python train.py --num_hidden_layers=14 --norm="layernorm" --qk_norm=false --tie_word_embeddings=true --parallel_block=false --init_std_qkv=0.0253 --init_std_up=0.0253 --optimizer="ademamix" --schedule="wsd" --final_lr_fraction=0.0 --train_tokens=843300000 --max_steps=6434
Each number is 50 + 12 x the weight over its row's rms, rounded and kept within 0 to 99. Layers, rows and columns count from 0. The size before them is the row's rms in percent of the matrix's.

# layer 5 MLP down, 384x1536, rms 0.0299, rows 290-323, columns 480-575
096:31 42 40 60 33 49 57 75 47 48 58 69 23 68 35 39 33 43 48 77 66 55 62 56 34 41 61 57 42 83 65 50 51 50 39 64 53 57 50 62 46 60 53 48 45 43 59 40 82 54 32 36 57 51 45 47 36 46 63 51 69 53 62 51 58 47 72 63 46 46 63 50 49 50 91 57 50 55 58 63 18 56 38 55 40 56 34 61 35 51 53 49 27 51 57 59
098:38 55 75 67 72 52 35 63 42 45 46 38 37 74 38 37 46 50 39 67 44 52 56 50 25 40 58 49 66 60 40 45 32 38 46 68 44 56 41 39 41 38 50 29 58 61 48 32 73 48 44 41 63 61 64 54 40 55 85 54 57 55 51 64 61 53 50 25 64 73 36 63 56 42 59 60 48 64 47 54 39 27 40 52 45 58 27 75 39 29 50 56 24 64 53 48
102:60 59 58 32 43 93 44 25 54 59 41 59 31 55 66 42 50 48 61 49 54 52 62 53 36 32 61 46 25 28 44 37 51 55 42 38 43 67 61 47 41 43 46 41 53 55 48 45 52 33 73 69 54 53 53 74 54 38 59 38 62 64 49 64 55 47 64 59 53 65 50 59 47 59 41 54 41 56 33 54 50 62 35 42 38 44 51 57 41 51 63 68 57 50 42 46
101:60 60 41 53 49 58 53 59 40 54 67 54 41 30 43 62 59 62 50 31 58 55 60 41 53 33 39 41 47 49 49 41 68 67 50 60 33 27 42 53 61 69 49 46 27 48 46 49 52 59 71 50 35 51 59 60 39 32 65 56 62 60 60 45 37 39 52 54 55 62 51 69 56 72 52 50 53 48 56 57 47 42 72 51 34 47 49 82 56 37 73 67 54 52 57 78
098:58 67 33 67 50 42 57 38 36 56 34 50 48 48 36 54 48 38 42 60 49 45 55 30 57 33 45 57 74 23 47 60 49 35 59 60 70 48 53 29 60 45 38 78 39 51 58 50 52 49 46 60 34 51 36 45 69 85 54 45 43 39 41 30 45 38 58 27 37 54 46 21 52 39 38 53 42 59 60 65 63 33 50 52 22 46 60 29 41 59 39 31 50 53 40 16
103:46 50 45 43 29 40 64 60 66 60 63 53 53 34 50 46 52 51 31 43 53 42 50 62 63 47 44 45 50 44 53 28 47 62 58 46 39 43 49 56 39 55 44 52 44 58 31 69 67 56 54 49 46 53 41 35 47 32 57 58 45 61 76 60 64 46 57 60 48 55 88 60 50 48 30 21 43 41 47 37 55 47 44 43 40 44 66 50 31 29 57 30 45 57 58 58
100:24 38 33 71 31 41 64 46 61 49 51 64 36 48 46 37 60 37 56 51 40 51 58 27 48 64 41 26 68 70 42 51 66 67 51 43 58 55 26 54 63 61 41 65 79 55 68 48 53 61 29 48 53 48 42 38 27 68 48 28 35 43 54 55 47 57 46 45 50 53 38 39 48 66 59 53 81 58 32 35 48 55 32 39 52 53 60 70 56 60 49 44 46 45 32 49
099:50 49 65 29 39 55 64 49 66 55 51 64 40 43 43 51 51 44 40 40 33 43 55 62 36 27 38 60 19 36 53 45 29 37 43 42 48 61 64 70 40 58 52 39 65 54 45 53 43 43 42 38 57 60 60 33 76 58 53 48 40 42 37 45 53 42 55 66 62 48 41 58 56 36 32 29 80 44 69 39 55 46 59 73 55 46 56 37 51 38 52 69 50 49 47 54
095:62 28 27 57 63 27 53 37 47 47 66 49 58 56 52 42 46 54 38 78 39 62 58 52 49 48 57 56 47 50 70 54 53 61 56 57 56 50 61 28 51 46 38 51 30 60 59 56 47 45 32 48 59 39 48 43 47 68 39 68 45 55 61 62 37 45 55 39 66 47 44 56 34 48 48 58 75 67 31 42 49 33 39 55 48 54 52 48 40 60 41 34 51 53 56 57
186:61 55 60 74 53 69 66 60 64 49 54 54 45 52 47 63 47 54 61 61 59 63 46 48 49 40 48 50 66 32 56 57 77 51 53 52 42 64 52 65 63 52 54 64 53 57 41 49 57 63 44 59 48 56 76 54 73 56 49 64 67 48 56 56 47 28 42 65 59 59 51 43 51 50 65 70 46 36 55 49 62 77 54 60 63 67 51 60 57 52 52 52 58 62 54 62
102:43 47 31 47 45 40 46 66 50 67 47 74 71 55 42 65 57 48 27 71 45 36 35 49 46 40 61 37 38 66 48 44 62 55 61 45 85 63 63 59 43 55 51 55 68 51 35 56 30 61 54 56 65 52 54 48 34 42 29 53 31 52 37 43 59 52 74 38 42 53 54 64 63 56 57 62 56 35 63 42 61 46 54 51 34 68 59 58 50 43 47 47 51 56 51 63
098:51 47 71 68 55 59 53 55 65 51 58 54 67 51 41 44 61 44 48 46 41 49 39 56 66 65 43 56 53 34 41 70 48 51 56 36 40 44 59 45 46 30 33 21 28 34 33 69 34 55 56 51 31 54 68 42 53 56 57 38 43 39 43 33 62 66 63 65 54 51 62 30 61 35 56 40 38 58 45 55 45 46 55 50 55 69 64 46 67 25 56 38 44 27 54 50
105:54 49 58 47 48 54 40 43 70 56 38 41 46 48 52 46 51 49 49 68 56 56 39 73 43 57 65 58 51 54 60 57 38 40 55 61 58 38 53 55 33 11 41 58 54 43 51 60 48 74 51 51 43 47 58 57 51 40 60 60 44 46 46 52 36 47 52 77 51 63 26 46 43 55 52 43 53 75 66 49 26 36 52 38 45 56 41 41 64 57 54 60 55 51 57 47
100:77 45 44 53 62 45 32 32 50 63 67 78 63 54 46 63 66 52 48 48 41 51 62 49 55 59 48 53 34 53 63 57 63 48 34 41 52 53 37 58 72 60 61 51 28 60 51 64 36 58 38 65 45 55 45 54 53 74 45 58 58 61 51 43 50 60 58 30 59 81 64 61 71 40 43 62 74 40 39 54 32 50 54 44 57 44 62 56 48 56 53 45 55 63 36 58
101:50 46 78 33 36 36 53 45 57 62 55 45 24 58 42 60 45 32 67 40 61 38 58 60 37 54 37 53 28 52 57 32 58 51 71 74 49 40 74 72 45 38 54 62 65 35 57 44 60 47 62 54 49 48 60 39 55 54 64 40 49 58 36 38 41 40 61 37 29 49 53 43 52 64 56 37 63 49 44 64 49 58 61 57 50 71 65 62 14 51 60 42 51 27 25 38
100:46 52 65 32 62 44 49 50 23 19 39 41 50 42 66 32 43 52 40 42 46 41 40 48 44 52 41 55 51 48 48 55 29 38 57 53 68 47 68 57 31 65 56 42 48 27 66 30 39 37 58 51 32 49 31 46 51 46 37 49 44 64 62 35 46 67 38 46 45 68 64 67 48 40 43 42 44 53 62 61 41 46 37 33 71 65 58 34 61 34 48 46 54 41 73 61
103:35 87 57 42 37 57 60 62 39 47 51 38 52 54 45 56 54 47 43 33 67 58 54 53 45 26 64 37 64 71 55 55 66 52 61 77 76 38 67 44 41 58 34 61 68 41 23 56 37 41 26 44 61 37 45 50 57 58 72 47 68 58 51 54 63 49 48 51 66 39 62 46 67 16 45 64 42 49 49 60 40 46 28 32 51 47 65 25 31 48 51 52 58 70 61 72
099:57 43 46 40 36 27 49 49 46 59 48 54 36 42 39 43 47 47 57 33 34 59 61 52 44 58 57 63 43 31 26 48 31 67 46 31 33 51 61 47 52 23 38 51 42 37 43 35 54 49 46 51 66 65 50 53 70 54 39 23 51 44 54 39 67 68 41 36 66 42 56 44 47 62 50 79 50 43 55 49 59 53 47 55 60 31 43 41 43 46 42 74 57 54 72 72
097:42 78 37 67 62 48 52 42 49 45 61 63 29 43 64 47 42 45 47 45 31 50 45 31 45 63 40 60 42 44 62 56 40 44 43 51 24 42 45 45 56 50 50 32 67 56 61 53 57 59 58 58 65 53 40 54 31 75 60 45 72 58 47 43 42 77 38 50 44 41 46 65 25 54 45 53 62 51 61 23 55 34 63 64 50 39 53 31 45 62 45 61 68 59 47 69
106:53 72 62 32 39 38 38 66 59 53 49 48 43 29 48 52 46 52 55 58 51 68 45 41 43 52 52 35 52 48 51 55 56 38 58 54 67 34 43 53 45 26 48 72 58 56 69 30 51 33 55 60 70 26 38 68 64 47 35 53 53 28 48 48 56 60 26 30 63 70 52 58 56 34 56 58 55 57 30 63 71 17 50 36 45 42 65 41 64 45 44 70 58 57 47 54
097:47 57 30 49 60 27 67 74 42 39 20 48 60 34 42 60 65 36 43 48 38 52 73 32 44 44 40 15 51 39 47 57 79 57 59 48 52 67 59 63 55 40 55 51 23 59 53 35 60 78 49 48 47 31 47 40 67 51 34 70 64 64 78 65 44 63 54 47 58 54 56 30 39 24 53 65 38 52 39 41 59 62 57 42 42 77 25 48 49 61 57 62 74 52 20 46
100:58 66 48 46 42 43 43 74 65 60 46 59 57 63 32 58 31 54 62 46 45 51 40 60 68 45 51 23 54 64 61 52 34 64 64 61 39 76 77 62 48 31 47 60 27 58 55 20 45 39 36 48 59 70 26 51 39 26 76 62 49 60 77 57 38 50 52 50 53 54 46 54 56 45 67 73 33 62 33 46 50 53 65 41 62 59 50 48 37 51 68 44 57 40 61 24
103:56 41 52 41 58 39 50 49 54 54 53 35 34 43 55 58 52 28 21 40 42 54 37 42 48 57 62 46 52 54 49 62 51 59 42 61 54 41 52 60 50 58 31 49 53 54 24 42 45 67 71 43 57 45 41 60 55 45 77 65 47 53 46 53 36 57 35 43 35 53 69 54 51 55 76 55 64 40 46 40 45 48 36 60 50 44 50 38 72 48 55 62 70 33 51 58
099:53 37 63 33 62 37 41 53 45 69 63 42 36 67 69 34 56 46 59 51 31 57 65 54 39 74 56 65 46 64 54 47 35 55 51 78 58 47 67 60 73 62 44 31 46 59 46 56 62 43 59 61 47 73 70 62 63 46 54 41 52 37 69 49 43 85 42 56 52 44 55 57 33 60 57 47 55 47 61 64 55 43 59 53 62 49 38 36 46 70 42 44 54 57 62 50
102:36 34 68 47 30 44 68 49 57 48 63 52 55 63 45 46 53 52 42 38 73 60 49 61 47 42 60 34 56 53 52 41 60 55 39 54 35 68 66 53 41 52 75 87 49 80 57 45 54 37 50 57 62 66 43 61 34 47 64 68 56 54 39 36 40 23 46 46 58 37 45 44 34 48 65 50 37 49 52 58 69 46 48 34 46 54 38 67 55 52 44 46 62 46 32 61
100:56 40 60 43 58 53 54 67 44 31 45 59 48 50 62 52 48 30 65 42 33 47 56 56 47 42 49 39 34 56 28 66 42 62 58 50 54 47 58 30 71 32 21 28 42 57 72 53 40 31 48 57 60 40 46 42 54 36 54 43 21 53 30 36 51 37 34 64 49 55 56 43 57 64 79 75 61 57 71 59 73 38 60 48 69 41 45 52 31 59 45 44 09 63 60 42
099:56 58 35 34 35 48 51 50 54 50 62 44 38 74 72 42 53 43 57 50 59 40 55 77 46 45 46 40 46 33 38 51 49 43 30 36 71 37 30 24 35 66 45 37 36 52 64 66 49 46 36 41 55 53 82 53 43 43 66 32 00 51 54 75 61 48 54 52 55 63 47 75 54 49 46 66 46 47 69 33 49 36 28 41 41 44 41 63 33 44 33 32 56 21 30 58
100:54 36 29 60 74 60 36 51 55 90 32 32 49 46 40 57 33 52 52 67 49 35 52 48 67 72 32 60 60 75 45 33 52 67 33 51 40 55 41 62 39 54 30 64 64 31 38 50 61 54 50 24 49 49 63 54 56 65 47 40 52 45 34 54 41 52 42 63 46 53 41 58 66 62 44 63 58 54 40 43 46 57 42 63 62 45 59 37 59 74 47 61 37 56 40 54
100:61 57 75 47 35 71 40 40 49 42 68 52 53 37 78 56 70 51 54 80 62 50 44 47 60 45 63 56 40 47 41 48 73 59 35 29 29 56 44 42 51 38 42 58 38 42 44 62 59 46 59 52 45 55 55 46 46 42 59 57 44 25 71 73 39 54 48 19 57 30 25 54 62 45 52 33 42 39 51 35 52 44 51 21 71 42 60 54 57 42 42 57 68 65 57 36
098:57 53 61 53 52 58 33 39 52 37 64 43 45 43 28 34 52 59 47 58 67 55 64 56 59 51 58 46 40 49 65 51 63 63 49 48 64 46 53 50 41 32 79 50 37 39 50 42 45 41 37 42 76 56 62 45 47 52 49 63 54 39 48 30 73 57 56 47 48 55 68 37 39 53 58 51 58 44 50 71 58 32 15 50 60 58 47 62 48 69 57 62 47 43 62 72
096:54 54 45 57 39 65 59 53 25 47 49 58 55 50 44 30 53 50 32 33 52 51 55 58 44 50 59 60 56 61 47 56 22 48 53 75 48 59 29 37 68 63 68 62 45 29 49 60 51 45 50 51 60 48 50 52 44 38 41 63 55 49 59 49 38 86 59 64 73 24 51 51 57 35 50 58 51 48 33 56 82 42 32 58 45 63 63 42 60 53 57 46 39 45 43 45
104:47 43 51 61 54 52 43 40 57 53 30 50 29 58 86 44 51 50 49 54 40 46 44 62 48 62 50 36 70 65 60 50 49 71 44 40 42 64 15 46 42 50 41 49 53 38 39 59 42 62 62 41 30 50 47 56 61 83 55 31 57 40 30 41 63 28 74 54 44 55 63 49 48 65 52 59 58 55 49 49 37 56 36 65 37 61 54 32 37 52 51 45 40 53 55 54
094:63 75 56 56 58 42 36 33 45 44 36 42 44 47 35 52 49 46 40 18 48 45 55 61 45 51 32 42 42 66 34 29 67 47 53 67 57 54 51 66 64 76 43 50 13 40 49 58 79 47 55 44 67 54 45 35 61 32 62 42 61 49 52 30 79 57 53 31 57 74 46 58 35 33 35 46 37 45 46 31 38 50 42 53 64 51 40 75 71 36 55 37 46 50 43 40
101:57 35 33 63 50 52 33 39 68 37 48 50 67 35 39 54 48 60 44 48 61 53 35 58 58 68 49 41 46 48 50 59 67 63 49 37 46 44 57 49 66 43 54 84 65 42 50 46 43 42 38 47 51 50 49 51 41 55 27 36 47 40 57 60 64 53 43 28 57 38 69 36 36 49 57 44 32 52 68 82 48 52 65 46 63 45 27 45 61 21 37 54 21 42 32 56